Weights of a small transformer language model.
Training: a variant of Muon for these matrices, 141M tokens, 8582 steps.
Each number is 128 + 32 x the weight over its row's rms, rounded and kept within 0 to 255. Layers, rows and columns count from 0. Numbers have three digits each. The size before them is the row's rms in percent of the matrix's.

# layer 10 attention key, 128x128, rms 0.161, rows 41-72, columns 96-127
151:118116126112126123139107097106120184126120144152120139151166129099128088061152170114109127156168
141:178103097104111115158127218166115143130191135180114121142172161119149148187150200133074119132126
150:146201121115165109103107124152113145135144108199129083078119103137110106135111137188092130111120
149:171122116091119174088082105133091119091130121001140117170132126175146107118133160129098126129068
139:129153141113140092095148167141168180105175137134123088159126138075123187102148143095114139149198
155:091141137157160093143195139147104101196146096136122158089144156137124118141148118109094118088084
145:116147164101139094128106137096103121130123120091112085119206161159080112106133098106132111128141
154:170158116152174153100112125085103177181100120057127133096125144111126099100118143103131131142192
146:132147174122150166177090091131107109098133085170152161094108103201116118134129126129152124132123
149:131133136150145155073070089150140092049160139143137117159187133147172139135152112128154127132151
151:105160135113120122126112100158125124137089095110118150201051124134151068115136145198111127108179
157:213125096154184118148059122115130116075094153111148098098100123145123107124108142106099093109186
145:090138083134109116158149067100145138127171131095143086135191102093128177080154141137135139105131
138:095094115140150107117138127079137098154100152125114146183125131168127140132142157110130121181184
140:114126107103110155150167135129136148135112116196131136122100144119123067135085114109169132134101
147:100169135118139154151109134125114151158109141246167182103141134128103132088163139119101059117060
164:084142094131142144128130137082127133136125138113115105167130122114131121137077114130166126086118
151:079179068097176147126114132134135174117145156113107129075179122107151148118141084127128119156137
147:120136141153203139186130169147095104106099129172144173090121129185171053099096120139122116144161
147:095123165153122114131152110129105135121145143098136089137182128121188134150134112112114100134139
145:085119071120133142113097149130177140130101102044165085082139144090111113120151129156127086068095
156:136194080141148121117112138170109137073102144179113141079161153124099136086171156115125154075075
148:089150114060166078149063126186125072162071060133102129184158114133107128138116146156093110103094
068:144178042100069101075136102162135138152196113144136123154139148191134135125137126133081169098105
077:143187132135142117147164099135154160151138133100143100090158130167033231153131169172064140134107
081:097181151069101087145141151200152150139129140145111081102066042151078086161097116059106085156133
068:181188117171184144133154152120137154122128155149183135063155130162116144134122112070142072130145
076:109066140177117130123146122148123140117149116221142123126113099117147082141152070111080139178140
078:100112110122105117120184077126115146108172062096126189132169150138122202120092117184149191159148
059:161113178127171108141099157173119161136123142138117121134138117177155226110171126146115142182089
078:096100107090087160152114154136164134137114152153142135150158159105119119172046080133098160129102
073:126105114136101173125122120168081165070154150126119130098178073111125132092125137146174160119146
# layer 10 attention query, 128x128, rms 0.149, rows 42-73, columns 96-127
118:165166162123128141119106209103189168040163098153128141098155114105088103148144140161122082167075
115:072094142060099144167129156126094136138097182177085138125139140140121124130090130140110145160101
112:138145158157101184097074104103122153114212176080162144144150124131158103111095131123137095116138
110:076210145093093073104163146188151117134170098157095116161139127049155153101072122146187100103146
117:106119125142169110110147169196072170117127113148091124125105109112151114127153107135169119127104
113:184096180065092135122110103070129139085132073077113127107161129134103063117163109101114137098171
111:129124155194153135135144116187170149076112106124175091127114143117173135110087159171142141141135
115:179143224132155134144107153122118139150139131098056165098161169161093122147118100086122172106068
111:105113120092116154100056105123216134130194125127107132137161133138182117137125171174137157135147
118:102128170061168087128179095135205083121124091125168120173115139119116094155145132088142112134192
121:156103130158121110179035116139142121112073208144083135113082167163134144113209133149138158144162
115:096119089186113128106140157180139139052117070123105096149167135145091087124144127127153159138167
114:118093108136143153116113148096126127188111170194151083162089118188142101094132112155110218108124
117:111115158161092162092135146129154127122136171214096103135103118136095102174137130133187023111113
111:094175092187136101141028161084080183085149074172165209097096122135119099139127144154104155115131
121:134149105087111164125139106109094125182097135124135105158148139154120125149083108107127122094056
125:096167135162110127156157146108103183096180133118147155065151114105131180096180121146143138106151
126:154130154155175085073151176104117050157143129160168175071181109173223156121160127158079169102158
103:077160135120118105119157112117142182213193127098113133142176120134173118149112099168165092138087
115:166149094127115171111113185150123097183107117101156135093115151080136151140055092179149125158114
124:142168113157126095110079136131207131124100125128128135115154124103123106111114125112128173111082
124:133119102118161123128069137165110119153140133046146103175139129114119136132156172164153130148127
100:115124117148169128087144104176079120090115191124126156099173128159095161169079142127146100122150
090:136085076141161150138067079090139091070144118132125148156126148109162136134120134151152149124139
089:103133140172157167129116104136143123125120136086120150048163176196079119083144090096124127122137
114:124123073124114166149127081120096092169095133136163157113129155098115109116186128113140137096094
083:076090124137126117158121147125100213127159126080168106131145125108163138177105136173136118101115
091:183171078069077105124127136127157161181135138124138059096129070194148137123122074112093070139138
080:163123097087113171157105137131142083117129067091118063094098145150121179126081116126179186173195
105:128113099108124121196108151095107087121166138131158164179128118151120166149148165097108136215144
079:129189120099071131163094154101180141128205111160109120185078139064135152151145156171131092114071
088:097161179107117139119173129176142173200124178145090128141111144181124095093183106145119091119151
# layer 10 attention value, 128x128, rms 0.16, rows 0-63, columns 96-127
103:120118155127127170131159177052126102106225168154086112178119136097145153111113091123119138121105
104:106086077108143198164098134167150175112126121171083130124152166128176138071122121176113102163169
095:122142136137120100081092177179181145196169078115099114171140109094183158129138200107165122110119
106:153142166119139159118086134162079140140164132159132126075069161088176096124124110110127119109133
096:136125138134122193121137105182125111168089162125125225118113160132129180119142137105155137145059
094:095100107210140076123085142139103189054113122127158105158145062078133161092101130092118120094157
095:163151098154093172103103151133136074140188159112137124093111124072115080165154183129158043184114
104:161106145136129076132080101152132169150111130136105137166092064193110071127113171085131123089122
099:104193120157127109150154144139044153088152053124150117105147119132171072100116111132142153123086
095:128062225134088113109166160049129110120153101125137121085092141121120160082067083156072111128114
099:108171149158093117165098116126133122147008113151071093095137106162156152140089141130128124042151
101:186120126183139144133161117101195125099147126184062103116128055154152126123133105155088109145115
096:143112148138144175105088133188083103083117093119131193096121204145160120083103112082110125073146
094:149170098147169124136120045142092112109136112100145081137118129145133087116149137123142145098144
091:136167135167089154156146118118152155191075088144126096113111166098166083163165128136122104137149
104:107119121077184119146152085087132103088126146111154156133084134037168128179095175133129137127162
095:129147097125121123148144132083104143100110167146160143076161199144160063147109096098128078126119
103:103145139084089133084121130162044168077119133147102111154142168133114055071076085125127161112100
096:161091115129124098189078166132113157148130131145114121051105139117176187104118135128177170164086
106:135119134133077109128141163125130122123188148088089104138146087096143168171137144108136108150192
093:160119122132166136098146139109094082173201137157127149146134176094143135143180159137147155127119
094:139166099131142171109116158123138116088151099114139044166102192160103187145155148169159101172144
105:186110152070109164137130162165137137121074100099159139179129152121142120168097130111174127154128
093:119116126137092098139154133149124126095201098128195133094162142140123091140116182152162088120131
094:091159128092151119105111076145094113109110165142148103075120101127153128086109200117158173124128
096:137098103145065131086087104198146098159109169114129155146158140083172116121091124102111131139123
099:105116140170128086137113148154101105191142109176181137145103061118127092172113131023118128162165
097:145138109111153047075119170148167086137148160145154202082142096163160059108094118136079154120081
098:124133150135114073135152096110131192144143136115144114101118138152199168161098111106117114117137
105:131079071140146143113125109090122067156080117161151176137166078124083112074148115119057130168091
096:121162107048164083109141170070059158123100128176098153097129128097134105133123149166150066112143
090:165121076131179144082172094141140082148107116161070144112103076092079110144080122153225164071173
092:117148084104181171078164174124134150122138127142172124166092109150173158120129089093141092126170
097:116066162117138130082133179185145148143113115117103091107110082184080103098154096152095117141108
098:121138117112170119104094122112148114135131097112091128088105126120142083125138151171119156185119
104:192136114111142148148171153135125173081091114168180137146083136154128150135126174159127114071137
096:105135117118079122093113199108128160123180130106128095091124084156065128096122215171092154167156
093:124158134185114169073100119060120165132109102186166157125158057163208114079073101212159100093122
101:080109147132132066178093119126087121090160102147085206132147140133068133100120140127146112112093
092:100105094127111187154146133088063084145139164149125176085159058107124175116124089062134127137096
104:093124070131173102135128171118086153153153121119092135150093132091145157131250115101111115052096
099:088082104117111138188130088151140088117176139140171118181118073111122145189104137134130199084152
094:127155102028066137107134125115098082124064120161071111117110155111107141071124146129170206122139
099:133049121118133155161117181158094105143187143106109078155073098095150153068064168099108080162051
096:114132098144118175088119143169194189136116118125219097146141095185122082135126151155168164137108
100:119148096159061086129099144170199158148194148132098140133139099142100152171113066124125123133141
103:113097078065168155138132141150127144163121091128149122130202094081161127082154074108142138102156
101:162148089088091146153136138114117159142072104107100178095114104185196130077184136144099124183091
092:124172104110155167115132136143188104061149136139162072117136124118088114058133117077127088078105
096:116126080080112158107136154097103125112121135148127134149095090183191119062150109135101145143079
100:067119158101134135158086137135151125105124113133140144105128160127130118114194108092174136127126
105:153110200086112111149076135062118154134137180120154191106140092102118171177113094170144129099125
100:122145096212138169165135100128140153095148131135119160165118117097115027116096153105161131131042
095:121113178098150112155118133081176163142102102158103137101136075106086127144171146117142052102107
097:115167162110131178095128131124120088144138144136110115144164073189204109128126229102074086155117
093:093085141143171117150143101080152137165130173099104134118113145101130153120065087119149083069147
096:130124193121138135097113170108077156164138137123168142218076128129088151178112150115157151114149
095:143168161141207103168182117147141067132108121122105087178094114154107121088096117133084134103131
097:125067155160152080069157136168096091098081109130134139111167131120111194177124152103094093198080
088:137161151156101038136131107106092141149079175143201074159094158151180152126129088092148103168132
099:162065135105177112122088132119141173115074100144074175120102111128136136201145087115083122138166
094:140133138109159106074173081173125102090164135152155146182091062145079100111150109123136040097068
091:140138114082109073162155062087061139155144109181089133134121149186091172101114139089166153148115
095:156058121111126058200114118158138131182130156128139144161176148112143154063087198202168103061107
# layer 10 attention output (transposed), 128x128, rms 0.138, rows 0-63, columns 96-127
096:145153112083124109135147129137146117144125157130127147158078115126141095105078184093076111115116
103:132137140151138156069081135126167164137149095126127085115156079172109138143151164118160141091127
093:091060141166159131148105167079154126106122177152137157159112129104088139127130172179075142177071
100:118132077173052079078172157109148145156133136085099073144160137130107111131184118153119137073136
095:117113124135109109133160161089200060137144099136158106123170125121138047124125085095099136153145
094:123096127109103197127111107077103152169115065143122128102155130128208131065203102151101103089124
094:148090157087143163140101070176150142130095170170099149152095155149125143141044101098090152121110
103:110167147124124158107176156119079117124151124145117170120193136115190149153145093182101126125133
099:099070069110171160094058091167155147105108103092128127102166139144085121128093114117152135140105
092:131158157143150089114115083136148172086091126075141109191164140104130132160068156085162142095130
097:131141128061116157148174104115146177111192173064162148180165132119126111129149129118125143197103
099:116122094131118073094084152112141146139098114132130114129143164111163138131097159134136082052142
094:135161103112200086124182101110172115130122159217122081151134107148104111104104082149157066124088
093:112124130118142154135167208110094107158130152068125155117159143054173098159171079113116108096047
095:163059146068127124160143119139146138104126153146154087135110124127084166112116083087125159086139
100:139172129131142139105188126203071122128094153178084122172131088139095184043141083162070138089123
097:212074129119132167103096095181132151172197113140164067118182104134132158161122153129112154107119
104:126098099171127131103092094170140108186081117124159109138106123152110116147140146193129112162113
099:163098138131181129102166152152115127132152123085126115184114167113099143118145117118087118114147
099:135124116124090117153085114074129146147098117120169115137117089136116088122158114117138188144100
096:121068175143051107140149155150090101101126146110138108098102129189110113132046066146082142170148
089:138149147091144153098084141079195080145208148155086125081104094176146126072126084136130106127109
104:141185136197150088109176081155140050107081107129132131143075113117149097146095131163083189076166
098:121139107187108099083123127137102179209120124101096110133149145132086109097106137130141179124146
094:180148079120108119176081120114074119136176131133096064187134104178146091115106084152088117146071
096:198066146127099083142115127118087098125169103159146141116160085132152162066137155102136114199122
097:135128122120143105122090066167139130091147150120123143119181143106162141114114136213180163094071
094:125151102158136182084127107116116152099090085160156070203109155155083146122158102175171144163100
095:106121149125116092046109160099160121148146148165189127175116122163117155109177121125172092106077
107:129104108137114152140088067139095105154183129148077111136063178103132071154130122170182077119165
096:143143162142109212117142091166161131134100140104103069148129110143160099129120133101135157111155
094:099126108107091108159057166115136220096180104120111138138144117087148124092153122116118130112077
090:159139093169148101164125101088160124145099073102069109101125152132122128154156115165116201153091
092:125129174149090117087081131043170069123089149134170145182163139101120089143110142180179130141149
100:082205064141118192152128116133163116116127138144125131126106108111085167112106170125118158153180
099:092143066128137121189096119194139149126130148131174132108154201083118132110135088099189140131176
101:208137132176136069107154132125094156106094126153130135174077114093086111133155083174142166091108
100:085133151131132173165120107156192140144166126130182048115117193100115142118090109124116121121143
105:142121092190074170140135136143091143099130156132142116157102111155136102126101161082179149147126
094:129160187125097129146096139170114124067137108157102124120157129138073110153127146092128165148137
101:071132115133167096120049112179132160179182120139189163148170175202073068152111093145151167119115
098:111195219124144106153082145152078164115087154173145085056125125126179121107102103084071139117139
097:139157088158154150151171098157162155131157128160073120096170095144097094187131224094070176141100
098:192124126125183101114113182120100101103155098153089186178130157098151101125140115092147116120192
098:133126152153156093110094072145105143111111089170088094071121185069088125071071152153131097183108
105:151132092116111147144151123079195182054164161143145111151159164129147123129132155117088103156158
100:150163171113139149132064109123176181155162164143104167127049102114146137144127124181084155132154
099:099113168122097152117052133130132093081137141120178105149144121073093148137111098167117080093154
103:131102098166111150158126139121141115132161110156100183111135159153138087167102091097134128138131
100:123069188126142145163120129193215133149152095129091081148071170096118120139127094131166090150095
106:125119072173150177084149129137104163128169171146120141152165168139126111137097120242088113072115
103:098123121087128119146160095115150071123116138115104137129121109166141130169130152089188107167125
095:138102148118175122119147110128130204105134095111136131133113099155119119109139110142104131154176
095:136143093149144128131117065141075132110119163134148098132163178152117145105139125141132098152182
098:165140093118129090148115121139137147136074062147150103184086205161106134120134071163115092133068
096:142165117160098090163135094146104086104119127101146212111093132097119156029080180120136104083135
091:144160060166091150176156141170167143118109138117031108143097141129130126093118068152148139140116
095:135134080086115102150166118144190157106157110106125143109136108089164209092045089155136139096134
098:083124162139147115146146117058099090079149147119129114118110158211153197099185158128118075113178
092:119079154052196177109182150091147077114119160140116183109156111099124136185177123162107118104136
098:137163185169079165132127102104077097115184141147140097062105139118071117165154165103185125104201
098:110173104148075116179151138072142104093130153147145147071138159166134157164125071158155121165138
086:179079118124134151088076122143143165135128160085132098118120148114125195169106093128111189150146
090:161157077141101179052123132090137152128112129090117160138161150160086125086112138120079152135149